{
  "norm": "rmsnorm",
  "norm_eps": 1e-06,
  "lr_head": 0.00994
}
Each number is 500 + 25 x the weight over the matrix's rms, rounded and kept within 0 to 999. Layers, rows and columns count from 0. Numbers have three digits each.

# gate: layer 5 MLP gate, 768x192, rms 0.0783, rows 653-676, columns 0-191
# up: layer 5 MLP up, 768x192, rms 0.069, rows 653-676, columns 0-191
# down: layer 5 MLP down (transposed), 768x192, rms 0.0677, rows 653-676, columns 0-191
gate653:490484525469481480476513575502492518547500505477500493526493507505498523482498484503509497480524500532477543487507462503495533445498463543533531483444535497520528517496464529517509481481522482484505476519475519457500465477554508542507534540517485510492476527455488536461508531500501517539474510501498525468520546449493497495552504501513498507494517496477448495510519479498480497469498525503464503504507487480543478518486514482503462473566492512492510483488526506538526485510536460504484493510550506523441476496510464504507493547532489510460489518475538544460493487502464505479
up653:481523521491470469451434494513527517490518504468487518487499481465481510508455534433472426523486520518498486485486471439490519496492545542509461507492484506518500504571529502547530502493486531521537502500517476528480509569497500511512511478475482483479463488530499495490472468528506489528471510474499491475451514547500526512523481490503527517541496541479511472499500505479534498531470477509487478496535493508495527505565488504485494514495511503512520501482495456471513513482469493550489519515517503551523526487462544529527494513478496493493485538521534493504467502498505490492
down653:521502510512489538482463513552506456502476503549496504520444479541484532501496461514488505509503488481526548500504521534523512495507508502510517520496520483500505489503507472495494464461505496500498512523483490492470500504532507521503524494520486479486480516484473488537467483538460505484506500461470492508502524531493543495509480481489502440568495468501549452461503459506515507517516498515503527496538505486508416492490476455504498500500534524510520446510497544508550530524506486491545508441489591528511496465500515506475514511507520510496515522524531513497474556516476532462
gate654:488538477496501491497485496486500486524490511520513488512536535502486511504521511537491486440488502500525482500502501459524527555513471446496495485514497461547536491528508513502472528474499525494488514514485477524484484481514505479510513523487519460528521466556471501496532502525533522472463514494518541507485465505502507538495540503517471504532484478499526473480476531504472488450512488490455493498482500504464502529444471462525500513479527521500507473498502488474514517474523489527503509500443531474484493529533452473504524526491453493445522504543480481489484488505490501487
up654:537515506462564482483503512519505457473531496492504474511548501506532478482509538490529485507531488489461528488463517522485503525504519457506503519471496472493495486474468456499485454470460476498479466509525509513501507541458450494479481467541505445484534468507477513484536525502505522501472478470502516482442478472521491505512472510498472493513477534468469513432496516455487506527486490481529499547475489480498481524546504474495494522466469508517478515468509499486495484517472537473520515532453472530537488445495522526548477508515453521494502481484527541524527482492530487490
down654:500507500515496482506491468546481560494439534481510496448459503537463471500505469498459446537492513525531531482496529502520510504486479502437516485508491508492506513487479485464510472488502510499493492487531540527544510534495487470540491468489501573432512512495499484530517467487541500518521521487476523514474542519506503484468524485489516486512529516489459531509481527490526513495523497529511483536475509520510537522524511500472508482484467502499485389547486501507535487497529506499547491528473496492484493487489527481496487513557498474481493452521487507469523484513436501519
gate655:456509504511502501479516491464509524470441531476511501499505498516496527501471482482521507485493518513539485468496496502525516472480531445513522529517447444486489504508489490517468523468460508466553474524512496515484491482460493499511479478492490483527475491496490502459522484548508489478530475488555504517525486486478511451500510502495504478485469514502433520440482507497499503487475516546497476527483507531509462519521501517505521490503518490544500482491517493480500454483456518465531466539526501499511484481496510495545479507508465548521489509480510509495469549489476525503
up655:504490515509464476477519483506484490434525509477484502527542494467529529532469487493470508552443493553514515483457460518474499500458519527556505497493522505503502470488526485481508493504452526542484485477508514525491494512478493470556503488483496490521487470492488528487472473508497525463445528506500500512517529468470500509532520500470507473457507508524491570462510476540471473487464524459486485516490515497477531509492485477505489505461477496544519499514507495496455500478482477488495498507467517476533456498483491463499470467461498525474524536527481528544438511505482518540
down655:492496519501481491488546520482469424486461550517512495470509484452540516476507497486449476505510498456441479502519519521497495494482507504498474549480532470496468483490484500485494481531512526527532501499485502536481512512505497473510507476507495508554478510491486488483444528501324532504488485528524474468487539517506507478492471497472473485488509463499490526496500528507512485506437496462512519478504469515533511511502458482479478520492485517512491498512499472490485503464479498515468549456474447499492489501508505500485486492507537482504451509509505506493514500527471485456
gate656:476513515516478495507457538491444527477455504484467505494500488462429509519488446485517560505485478525499468507516496474533520455520514486507513514505503506535490536530519500537484507513500485496513532496515519492490481521506562493485500509533479529483459451511514480491482481499563524541465548514523509487506477547495509509475500473533491523486489519495478527510508492507499472513558497575502501492532509551511506515508468488515487484508508477483498481482504460478530482477532531514494526529540532519507487475501478532496553501509527502508490543484481529480490543506494530528
up656:523525476491544526539469512491515515513497481486512490479491492479533462494515507477475478479483484469463472463518480516502512538546501529495485448520512501530541506521500512537504478535493486517529490548531513503504507509476505465542470503516503493486485512514546511503534494539494472490520494512496510510481474528481531495489498550463466510474478504506485485447471514443450533482553520480500501460495534508508507495475536521457479512534512508520515510478485514510471515489479517497514524494505481471512454513440521461516478533535482519521473512487492503473527517552455503555
down656:540511518548464483490500474465468475482444491505519502466534504510499475507510519482473466518518455504471483500528470481533528541515496509518482520519521477500538472527506543541474489513500503511534479517491512531430483499456488509525465496518497497483454518502506513490494494527442532519526489528495500487514501499477539517472507550498492553448485505500540507468502529451518521490538487509499489479503540486500509542484472465544509517481509525517530460481558501530515527467505486506524475559523458475544525524518517484494492484530472512509464504483491474474555530541496551485
gate657:516510514508475507516503499485499538470485536497490463538533483508497521521443450487504510527532467469489516481494485515496465485501496505460491483477508480506489499521503473518524511522521504505473504509495493501504494511485539507507492513525495508493489539504509502469530497469497517480495522491486523534493528493554492479508499522507487489496442516495462543502488478474507521499522530520475498549465495496511435501514497500507506491483526506493549474497510492461502498447474499505507503489504533516514472505501487532531460486496489497518497572463510467486491481510523487498
up657:506535493505495507483527511501533504494497506481509499481516501529532512487453515452476476516511480523493504471509501482438485485502496496485517510482500495455491514507520523473524502475489480458462490508477545462496529490506482514534468520515533459493533519500515501534540476536505506526505469504475498465496510487499480448522499526490464471508532512455505536523522493534498485480535546498505456530474480520465427499510536508473451523467556512476506483526485489486473514496500482505500507499480467474503499478520522533538471500492460506482502497469553482507543502475482509518
down657:464501475471519452541566520509496489522508516507520528476504478519493460487498520486484487525499509498514496506494506504451512485479500493500489464467502519476505512466463514482511505448482487479459534507507510491475561538557478493508462465493501478492497501503498500474460495526614467475527499552473503474482502487522466472533492500509514486470506505485508460527496512508491486490545517463528521476503452509490470487508487466492484514505508496468495498490517528510510517569509473486493485517472529482439527524528532519514498476488516518482517467512445478490483496500529516551
gate658:497500515522490502479427518495514537487473453520519463496587479441473528484520461451499518581490516537435483497487582459517503467475492497527517540481489478516528507513488495504514463458482517484499526501519543461470475434499511510509508507522486561541496453493502512495524462501522524526516440520486520483490468488471503504506482481541494505487450500515446510478476493490475507483486485531474499513520498514488512492551474462512490505505505492489474494485493552484448470504499470537568466536534526523502475448509523526526520493573506518508502494490488524470448537528495471518
up658:481417517512488497479493439536531481520489478481452514493481482530522487503529475445495522529523479484509513505485491484492453483489458482502491504498476486509507544524509534519485495522491462503498508467509455504492520511452513526464493480499476530508504505482537483431492499487493480495540480482488522452509490497512509481520498487499466475492509471533498539485480471486531517524492517492506471491526562477542467512451515515482463478569535485528527488513509469524497451518523473507497476550534496463523500506507455504503512524479515483521554515474551573478521517460486514522
down658:523477490507540469478449536528481462479544496537486499533503478483467501492457481494510465490510494482500507476496529508467508486506475509517479487454533499495527478494524510458445503506469482513513520485460443478504469484514536455486502477477470505535477526491471517506465518477518452507517457502479537494503522497491500517508493494462493454520498488491506445508500467522523495482522490543456465535487497526453482482491457535497475497496536473482477467497544511478524499476506491508439500543515502495470537494478524498480538525471518466512538494535460458474530510500479558559
gate659:491523511533499540487459532499494497496472491523484515508504529503443504501525490482501495511504501489483479500499522471513477508478464488548501487473511512508513458573502502529513496484527491480487505488516526514506461507500510509521461501530571487533514497538504480490508515467531489491523524477531502521529525470485487514485503502488470512501488497497509490474503508483539519517479487543509516513491476472495509531494499505468513495512522506487515493487510475504504459499493511522514496502519513509505533524494524508503509493512498511502468510472485487533490512495491465493
up659:498515474506492528514529475464486482486523508546497458561498499493472534490504479468513517496511524507479509523509484499476496494504487505480498476554452477540456486484488546491453495513520515507492534488472501469504497492492522503544494545527448493499481563466472531513460520510513483524508520524493497495516497529526484470471505466517517501482469500506478515505506483462461516503494501515488523524499486499481472488506494487516514472497501533492466476533511504507479539462482503485478488463488514508502485536518438478506497479510484483488547510477486520528490505550536519490
down659:497527461510517527474474513470500496515489512535510487514524503495458532453518501521495496500502534506533480489508502475550484477508505484521519467478502529512530526533527563516482455495536512530480514501523519502506462541516523531516524558540520494517494480519519508470500505495536439477523483513500505498506501503495498511462481496478544514509488511524476508500512496507513521499510513517494549506503491467508499487515519471486483470490494512499509412476506507499512504426499478506526496514535568528481512512483511512508497490510493560505491541439541492503497488525542526434
gate660:523496487506484460472511479491554466519480520513492505553511482471517505479513515500530497509500504514512507476550505454499491434509464501492508485543494472507553523536475505481467493493478487477472514480529494508531515549531506511533512524495475504493504486514417505461478500501510475493537505486505504479472493488482486494493489447488508535499494476528476519498510474456533522499469512503481488521442539486522519524479543526482513511529494473519524478501514473489521463478466531497503476508491497542492516457471524497500519490529489506505487503484497491545496429531491505547
up660:522501546453472502463511505483531499491500485512472515514474520497513475496493496527502527514466486557503491504517498461511514511488530469471506513537500453508492533496506539503480534514505501481480463510499521507519559513513506485540509529496551516494506507506571460481526470486514470505494487522498515530541476481489492512521472485502499486477500520515522544538466440494454497536543517504464467515511478501477491516529480487487587523467501523486525472491496509515518524472469456482493482539503538497502515531498526503489441490490486474544499542501485539483496500521513480503
down660:482500527480488448470484523461512456492540487450507495484510534524512493462522508522530514529471512484506486533494497483500494469489479497502490486516489489480528500471500515512497429506467488558516525444513516520520539509480502479531513540475524460515484488481507484486526511490546469519506485508495512472491463474501519450472456465517500508483498547548476528532519478506488516499499473505534476474493534448518493472493476512544482521541518481460505445455501504503512474501487504497509491500504460549512533521520502504520480501585485521507466542458519481522508497552461499496
gate661:463507492482501536467478478458484511519509496532484490471497474503477490516453518493509479513526509508502507559534513483516534494505557513495505505504468534565469521527509465510470485497504522497535483583513523513478508524494496471494469536472492511501522469497530493517499475513532508512492492507520523475512497554498510482483506526517493494490476488495537484497502503453506484488601524534484465496497462520508510482478500491500513478542507514490494510481480483481470467500498497480493493494482492504534502525534497482479462508492530551505519489537497483497508517497498510488
up661:540512499480517488512524514498520513521541507498493545512484469500479498470475518463486506518476498506475515504466498486447492520525489493481481485492465485501451498517534514509501519540515492497534509474493552485519526506513492522491524471489454467500465501467500456539499474499503519485484479491497470512516515538439511464531474513427488495516528507466547470484516521501531511521496454503491474524485491463562520514452502530480471454488477497486514510518478499522497494500496480491462533502491481466490494514474516508501517541537529478514542532490523515511471541524501468498
down661:546498523546524509485518482508523516534498495507499530545452469499532488528511553528541505477552469497525501494490484504496484489540506528506489524495492507486508507538515507529524499530483501531504518528464510494477439456523520473522518482484536464470497502490503487479470500491472511485487508486453445502538507499492487499530519517555536540489530481510483476508509472492495486512455483462465492535517470492498494514495541474494482503511477521488530549474524517545527512504507475473512511484533578507513532512448515510513503519537508491493503555470503518448496527496470452507
gate662:471535494522474494479489479466475527491492557517466488525491509515490509497490508518540488540501516473505489486544478517535502505443507495515551493517563524507496529524459476554435481473490513457551520511497528488508525527495492520489506480481512560473533477442503533478522484490524524525513448521505457518542505499527480526548474481509488489533498498502495496516487520453466456515606514531459464484500433496521481521472498507526521456508438500498485491471463498519550521492489462477480471504523516470494541494530481507498471516510500522503501482498510500507538492506457509493
up662:509493473483505501504559520509561511483480499501543497486475476525471469486484475501468489467460548514492522484493516550525534505518505507478494524519481510494502489453497465504554488494472511492474508501479527510496491481469477532493484496480481574499489476564564495506486481493507499516485464488530506524468452491542506487508547539526499505512547494523511517528504511513494477526506515508522495513487495495464486472465492503460476519489552524546460517496509555519437489548503497518510513496478472522517457526524499492591537523532485485490540495513491519521529498511530487489
down662:453481421493464536461478522532508460457504436497486499476505468525476523521474484469509481525474517470524553529507504506489513510480526530481501531559480539464517512507526495525501489495569504498515480432489492505498505477486529532505491510513512496494534485540519508476477467512504486519499480523557506483516446490469474538489477497511510450523491513488481498543533472480483505489531495510511460534510500489501511495470506492499502481460523520453553484517496494486488500491502499511483518513519509460540502488467475525520521463485494534524515488522467493514510555537512522488
gate663:488501520482495496498480484463489484521501506519510443512538525518514531502544474550506479495497516492502498456497514468449528501535551486510559548525511480511475540487505519499482480498544461522553499513491505499516506525550496508534495558486459518516514492495528502466450547512520520477518506509522498515497464486477445497479488479489522486477492469498481494484528492503482485494520532482478517462447478490513521507487473476508495513518539508499489506483502484497502507533519548537525477527525478541470492519460497523483497455528523533526492489469511465533464505505513526475
up663:470498490522521481500457488500519509475504500520514466496505478482498512474505516498509481519508433543515492512468493528501524501487497514480480493474512534529502502502534489500499459489471561488469477468500471517470503437455477492533552493544481495507498541563510489501474514466480481483508485498459466464524517494517523471481498529512552507494479531500527501501465551506501490469498467502496535499510479474516486514529470447526503520509508540523536496486525516460476482476523500475549510521496511508511531503533540507566512508499488508497497503486500498517444514527484467463
down663:481496452541458470472503513526487511484480544511485469518554507538481505509498518492466546523483521527488482495512532516509510496542502497483517537549519533497462544541532521481521500493503480499498492533512495484489463454488515487474479510501482528481527484513458497471475511450483480508509522491514497478550508534507461454464521480506519480496476478490506496493497499498513492514496526501435496516518523515522467519499492500497517515497483495496528518483471505493494508437561536500486481532526531529450509482468510498486523536490482486526481516514527510474473552532452486490
gate664:529494519497479566486494527465527478510505489500506488523472507465473514473532484483502566493452497550501478462536518486558500517490525516517516488503479479438467449512450529505482493484525507505507505529529482506489480517553491490544489506503497515524532482495506509512547502427511529543542491499540452476495541475491488504474529495464474513481474518497491509477520461523536530509551497533516497516509450495490496475496445533529514456514515466502498481485469494459507501514479491504508497484543514529475509505476508492469477488484509488512473490550521525509463494497481502498
up664:523487521499513513508495478504480537494463482484519523478484521521495475509519512500493500485528524542531511501505514476508522513528487453512498488497531503539538496521510494459542522524526446568475516510476487511452465494486463483539515489466498509527537430489498537524512541497496495504507547476524485516489482497458525497498505517484500521539535497455493503508461476464529478505508479492532528488546510516461521540496483530469481489530499521509480523518494486498483517505499505489552513528486507501457513515540507467548525473476511468498515476506459527536520502489506525563
down664:461480485498509490517500518493524540466458483448503501461562518492474467527516495470492522522528490503485492541496473499467479508499480507511548505553497461515507503496497477521545557524483519509518459476484499542492545516480523492473458502511488501515485492486514487507506536488512520538482508490502516507484479511518472483433533534531467471514534527501502511519510525484502461509560501457477535523520515481528426466487542503507497492495474508525509484507491476491515505573511521504517485523494481507505531546472511504499516552507518492520504500526518482485531484519486537484
gate665:513444523482460494471453496470529520505499497513487503519496505513489512516491503520507566508475512505520493491518530481498499454482545451534486486460486522510485507502494467521478485475484495514494509547514490479518526495506494478494525576512498559509557461521511518489536499482503473503517488486575493492521491484486508453472498490492507486475497489488440470420493498507501527555473540476494477479496445493500444511493479513547506434507481548474484489458513530501486496513484523496494490534500500523477453475497474502560492549518474533523489490523459528507497442453495502526
up665:480446488472525483473500514492520515501488451492518509544504504554502490495536471479517531489498476508534458529506523520534574495525457524482470501505487449474468499501522484497482503437549516508476529482475468540527521526491499493465528535475527494510476507493511486444516535453525499488490493484485487502503513467504477553466528492525581496470508464496496510501490485479478455512478485486467521493491490513526515506475463516515452495471545534480503511486491501531484530466499512526449491509505525460525519468481493498499528503511510502492473463546533505511485508472523455530
down665:482529482520488500499477474495485516517479529534510529497554519498505479507518492507474503518491501508533508511537493516468521537466545515439517521509535530473518521481476528533522498468491540477499496481499475514516471505465492452517487540558459539501516507486510510487492474510461486486512502513510515468465460472511485484540493501553533472533506533489500497518476485481467517494476517503518504470481479496459471473541495513510471494520530497513580549516501513530550501483495494430498508510511518465517456534532482496506512483530532489515505558502524534476514462505511462527
gate666:496538454508496531483488492484507488520546475517515485503503449520516556525494463531501542491463490527491484540502507502452482479508502540494501512478516494489499453511490508518529527455530516477560529524494503540491455476502507463499512486473517527526560480555516467493504493502535521479500517496528517492520496489513527475484503494479478504464481488506519527507543485482497538461510465495520443502506539453515441515517475496470526473473463500502520489462472475474454519476477530500477513465507507527513512511507500443511493500501500512465475535483551522515508479452519492516
up666:450538538549519531550484507471470524508495510478479513489508499494559506467526480500481508513507483501479477477519490517477464490479469552505491513482527528512514484523546479479489490523509469472490490509485469498504515485445509465474521514502511478483557511487519519470481563512486482528499507501484511483519530491464470472505491481491510502560473499498507489489542433468513475496509546489448483505500512514525478513531485483499480548516509484513522503525561452453551471505423514497493509527509484492475433510487508536499505516500514557505477531476520480489516508469437514490
down666:523497528538544514534513470476497497494544552462494502490510522492554537483487514511517481518466495491467520516504521496522478487499467486472519512452491515509439494468506506492518461520504457520472491508493472545472508523505520503513469475507534509501512498496481474473469517480407528503483482490510517540540508510529486497490475480531453496463506532472475491511492518493521482542487509505486510523554491490556467532496501454482510497460476516494516545531525446499497499516494497484479549482523429506489502534516526499451484466532499507509451503489457520455485541467462471508
gate667:488516554511504510489525514495467527481510507493517501488528519484524511480473483519517501518508518500478505490509502489513484507482469486485489487527510512525532488461486486498471478481486514448523482512426513506468515492523470528497518489545516517485504563485476482512545501484504536486498447514525473506517510510496524468484486457474520545488477489518491452482502553479496504518503479536501549498538482487531487521493486518522509509482497505489537454460510534450479488483537537502503473494530518465534485482531504478512509524498515492529488507485504506482499538460493497526
up667:520470489517522487561492506480494468503486460484483528475520510513533504498500420494497515488538485477471476525496483497506532483517482500520497511487559495478518511494500471505525463527475525509468475503532527538500544545478483519478496488550463540495509539506524507505501527520485467477502506507492495492498480484493516531462505475502479520500469455496499506447520530485496504490515459477518493542519492502468508526496547511460468522477486567494518525500508519494515476492486502510521491542453488494503513499469506514494438486521482500460498524483529503494489428495452518509
down667:488516455484475457498515502521545467534519483501472516506481524503487514526467484485504499487509466511489480509485480486515490481503498463500456494510510524521535470485508501519472490509517524495491521510492485475443464499484482522501462498502498482496484504508435494531518513463439480463489519509469539507495486495504544549512495477473484538550492490486445511481489564469477544495540459493516470518471493474468520532496476457496476458512491502486544474465468512522507488531525517523498501493494471505511503459478465457488487487501482479504570514487474513498513496475509508476
gate668:497468504488524496450511500499515524487496535505505512545486524515485514485520492503515501504470525531467498489528498485526524513490486495478532487468489534512518518535470469475472449468487522502509468550486514522543536545525467468461512494518471499514503508459495507491506501513519545532528479528469517524533458522474508514500507488508486493488515529471518496516515473505501451504491500543496532537513490526492543511488463496475479536554501518512500518479485458478497479520459495487533503546513492469512503497480525512476519479530506497517499500489459506507536480520497492536
up668:468461510488480506477493491504507478501506525510511485485471447521516502492475529516455510523568487506490447529472506509477525505489488493443552514524530497451505482502471532527502522512536433522498488505516509489494520521492583481488474482515482479508527523524507535545504518413531494465496487553515530478468514477489495530513460483546497517509503460522465512532474502508483515543525501503511486484457534491542491498491493448486492493531507469526543498521508529502487478460490490518516499448456533497505483502515509517515513444517517493457504506500529545514469544459507515478
down668:522482506546507517492537510545473494490515527539516502524492525496523506520506528487531510513522548529501495468503453472496512490482506482496527532538484543483461473551533522495480456474490490521480527529489515478497468453496486505512515490508449461511558504510505503479521495441519489488495486516500495503516461511497490471509481524488527455464471518525495508518484478521487517473511499519473515481503526540498468488526496468523518561508502504492540480494520481510477486384487491473469536483531460492463516519507529522500486510464513494518504437475460502471503497484480498482
gate669:480540493488501501457491511448499508521504501485518506517513513471479535481523487530500496512438555520507495474514484505491479500541492489507474487492532490518482505448474518512474482509502507517517505529436460509508493478512507495507487528481446480520476488492476493508504518489523523524432508548495483470491501529514506472468525510529504486486502441494479447484529479500496481498542496482547529518488499494467458491503506519494484448496501511505507465522476487430497488499491483509513497499463474515490486546536497457499483504513495485447496519523497499468473509486503517477
up669:507515467525477490515535483528527507510508442535510472541518477501499520515501491504527506532484503561515533481522493446520500461466484488521482455529462505513530479504493535501493507477460532515499504509473481511476505505520531480495509470485549482472459516501500463469498538490486520513523492497530549525521535528483494520506500543477508489449533508488524468527494501531525533485517523499479482486515482516517479504508513497478517484474491506524486512560533545473473512506506526504485539453522488511532490505533515517518481488516548478457525502505519527487531573495492509456
down669:527494463479493498541460484506514517544518460536498521516539494490537539526490479504484520472530472494520504488452492493468502527491494562493494483451518472474506490516516539488503514496504489494507473523494532537492494517504520500466520466520573496478487507465540555468516451527448527486504491453489515495493481504507472522495492498508509487509491530478507441485479534510513535499469528490488488525497491495519541496469538479502497517529497529542513562457500515485499499521513515564508503529519484529535484539475527472499514496482493493525468504475479520492514469525455518524
gate670:507504521515514525475480481511463485540485485488508490484478471472506511454542433486506518475493493481534452495456491478510504462505485521515479497498519538508531497517486527516487502490506528490514484518503536513519484484490493492475453525506519466525512542514559490462502525497507523463523508484512457478481489488484517524506518468488510504479473488524469499467470521479505499501465502519499522545497493463469475512506501450493499498554560525530527498510486507488514449499506503509542495490486516562464496478502554510469515475510450504501504538462479487468454551481503518503
up670:500468499472501504505484501463545520473519494519501488504535530517530500493477497521450508545490536507470505481490503553486503481461523487519498502532460521466526546499527424514510489526466538529514497501529573492523466481516482489487517493518531531458506465514518516502535503493490481498462521514502482507482468494537491521496496495519504499543501522435458542532523490509519517488536517530492508507477489504501485519509535518516504534504481496511491476490488559473473484504485475476475500527487517488541448518494509521512501517563538496523521541510446488467508464502508524506
down670:507486472492507532494473528443440514495565491492550496524497516515522473513498490503487543508500493513476499445458478494528461524498494495491502529544497512526535528518491525456485513487532451493514475484521464518507525498500524512516516504526502469527508505519494520465495515526508476532486492533470532523525483519508514549484524522490504519505484502502502489506504503509506487522485489523481512484497512485490522512490457463506519515528525501490521426528479506488547515424463487466480510506481521499502498527504524485523483498459515501514506526541488521450508513503502526524
gate671:515487479496515515497494521496508472452486499512469462518526437480496529472482567526449508491462531500471518508541478526500541504516499524504491486467513463509492517474457484515489494558502462505483494534511480447512501487476489500526494534488487495504510506500513475521495502478499488499470449493538502510503460501541479488521522492437513485480520488530463465498508503490510524484518512524455498517477511460492542544512544541477492462488471454520499497535507477478492483503495498497464522541481481492505519473518520492482473539495501484470530518510497500535531516476528529503
up671:486547494480502491454503500509517460491508463492493528527531483494517490501452491486485490521464500502548495520527522525527505462528520498537496516494492485497491517497515470499496470520506492481468484511518535487495516537518499481492521543469508492506480497476523476464501462528477501506490513519536516496527478494464532570547487465479537534532433488531498505534518519472504525522486505482526454492516545509463516485501492479487499500498489506512500492509564515490512446502494532457471489517457499530504532491485502476506530521519483524479494524531460453498486492491525493524
down671:495478479465486479545438498528508531533479460532513477482472571488498499512492493511490541514508483518527481471489534492491512489480464513527529456469514513492492507495474539550484516474479513525543502496475506494477518548497514534520466485514538495542499531513475497501544515488452498517483492522479455480474476479498479473507496509517518523476477513520524516478494507530486476528530512538497527500503482452506496500467492531512486534523529485486495519476476469498503489482509476532528512484456484527491485477519497530482476495538534524498518494497482518527519528486532509477
gate672:529504483457511490498454474507498510554454541475461500548517477488509500514527504493506512538499448532507507496510510459508464512520501482476460500465487502471496524597519470565489482497491516493522541477499499540543459522483534527479447516512467516526464509538502479468553508493554498507505512518530512517594471526519512483505501514535469505474530504507487533480526514460499502490519501515511457503515486514512537494442468479516547491524466475474552481480509494493518491464482514504522457512530494520564486558529503500478486477556545516474460498519493469509510518486501477512
up672:508500494496552551531494475503480514485521493529501451511518507479468516549485506538482510502558479473520481535471484486481481525481537468494493444493462481488531547498516516528521500493464528513509531478502492498505441506510524500524522466507520494530516488510493477474477485437495513509498538497483532538491528491503500485505549528454475514487483518551496525444464528496493504474546476506498488511540514541571506520507454492448542453519495517550541491487523513487493526496480531494499485492513494538503478487535537514478499449537542514494493499513435485454488487504527463515
down672:510523506467473502510467503498468530498479550535535506485496501506505529523498458497487481504518561519496486529493530486474499502484477503483519479551484493512540546479484503497511485468516498488532441510497496487546503485515522482536502505509542492471494505507486516545509497419465463508491477513516516480476504541522496508499533508492534494509495490514509487495472454518507515480511527493524494495487508493470503542495526470459437499533460479508485561483519488490519486588481482474511525524497452505496479486483497510507501502478513484467548492478511483470505467469514465498
gate673:541504512534494495474484495498484542497503516488518514493470528521515503494497464532540553491562501506502466464463485506513453463496427499538520503486528522483482504482504550532532504465559497470605502535494552503505527530501503514519517498468538470485466525572519501503500489514519478513477495503525505455524518487511525500448467498517476484480487496482476496497511524533492489520523464488492475532492504472529475501440498476489504493505523517498461491499509453504530493512464476490465513522489485475463481503512496516469476521518480525519483495494483479521498521473481459521
up673:525484485451481515476525457511547512491542476477452494495473479536551495499477528564491442528513492496510515490443506513502504515513493412518520487514504508503509511545492511515447554513447484490450486493519529476479518528525499531469510463511457494499479480540495507495482494500517492533478492456509500481476497515472508500519488512497514491486473479462500500468524522509524572482539483504559488488528519482504529491490526528492503523480499493472478519505509516490508517481448520522502487504513509525519454493484499488519487507522557498464510474466537535535469500525541520500
down673:519472492514487476494538492511503522464547499499516461485462481520511515500517495498499472518500488469515514508491481509509447502505521467507509489550509491528536500461496488502514496519455463536498482518541462505471464495515500457501486516521497492503516471499473514564486474502538511495487496511505502498518450475496560480546496516495488527475507481429498469490505515493525454475529495503525485529510525509487507515453472506494494506517447505435462445511454519498483478424504486546507536462502523456502503502536539491495492502542544456489515452497482525492532487537501510470
gate674:485537502495507522431510492513485507506497520534506496502478481497494488504528493503480496472517494483472548516525498468494526494491521491551444523469481506550510480523442492521505507509452569519497452512516522485519499532543522506520488496522461532481460499501520520527521473497510533507487473475523479505550508515521501506495472513484549494512471514493523491469435551491520513494524465599499515532532509484497518546463523497498529506453497522501518489486474536525455514489499479489461511470502527501509486513525444496540532460483498496475534525547533490493503519477484487542
up674:464496466494498521487486490501476464493471516477541507521492500477471468500504476529515450474489499492491504503476495484478486518489516540498490501511516473521484513485555497456502473492484464517515550480455473568510498468489479499525478514475456519516516491444496528505495463460510492484510509488528491499505463458488490417544543550503538484514503527520518473495518495482500525506505484532532504470490517489501546511504502507546523490521509505498503496479499499514476529513502403533492500507543498477489513514464497503465491483488498532520533553499503465491518447501520489498
down674:533521502509484512461518479503580479477472546437500486470504472451492487512502478525493508503511534499490490513505519528527505487484533505503539557509495466544480518529531501501518463456468501526499498489473527525554483511501471486508485507520475519519487471475521494522536511480499493537479516585514530480481487505496519504480505500479516546503485474518492545530539501505535538512498465510518493488512485457496530497469472525466502525515494495553500432498513508486494466446453483518488504446508524514486493500479490530503468470480483505522447457478515508490530470512494498512
gate675:511472493540513533495497507471526501511529523509521485568493508505515496477500484463537507476520493552459504544448516491541528551487478524514497479520521509521509463522461495534492491513510512489497484501536515454500467540532499494475509525548523502506478486498491514548513489538570484507519511452513459483502501523488505466481540521524512488489490521496435522555504526498527539522498492515501513549510487466492483549505498477520548519516474504462511477442519517486501541447456497505455500526437530530536508524471472533493505474509491468492511501491494537517479500509503484479
up675:462488488488510533495506515519513481497453516514496472494508522511488508457474527514525486505494513463504509547552522478512482510489556510514503496479456481462533440542514492486488520485515514510491544475520501466461471517485466505535466497504516518503478502520512524545498510463475506500476472469467458483466535515544494477516505442519476528499471501498495486487506553482516514472483464484502495543523518509449507525537509486489500543496468522473518507546472502480460491498484489530491514438521477507498511529498479476498549515497510495494497511484536500490498468512514467445
down675:500570479520535501514504487484468512481525518467491516537516521462473482488469513515522503479481521478499489513520460486505499475522500486490491469491500548517541508498490496477511559498529460467497493498489494499552489492537517487515556499506525482512462500512518505484489468500499488525491495506498516508495507512515503528461506555488482467462520574476540474472523502511484555491487449517484496447505492502495500516559530459513459471527517520487508484483526526510500508502492469497507507422499483513499466511541488494484514465485467476479446519509501478507504511504510522474
gate676:523509495492504502474471520476511532505491478551461496511475459469495527469519503518492533489523488519502518540502519458490494486541488476499489543473523488525498513510501484531446482479488494514446569487530543509520501516501515534505480508490547532507512488513483543476508540470504513480472456507514486501518570502487492473502537447468508467486495474498510507487510508441503489547499489536497471536531464479490502513480512513520491455492459541474508495477479535536501504511517499454493496552568502539479493463498504518491498502534507483480452535527516543507500493433483510498
up676:548484495521516541468495509520520532480491471472509494455532491519508540511493507473512462502500521518452490484455541470492490525521495499527482521526485475490479522520474510495497551531463494508510496496489556464483507520557523468539528522494507496505459511502513519555483457519505506512519515500486540523493498460470494516505458491517502475493493490524470511499459500506460512506460460489477534486503489513565509489513499497474501504478503490516477515487502508559500507508531476554514517441506485517486489504472515574519479492534506495542564533497504510516469493523501494479
down676:455513486505507516508496492481506467451447499425503503487448494506521495505531558524491496522541488474526493499495568450504514485505486501501502487506523510547465520545475536510496491561453513535527515510529483512496523496501521542504512523513542501508538512533462516484475496528502515493475534461496499556514492461530477490480478488483530512537494491464502508540501508514512458512523483485508499498504559504501507478508510543506488493489512499493531494481434535481496527442489508529490506530520492512518447500502495504487506484519527513506519513521491527517469455539491533439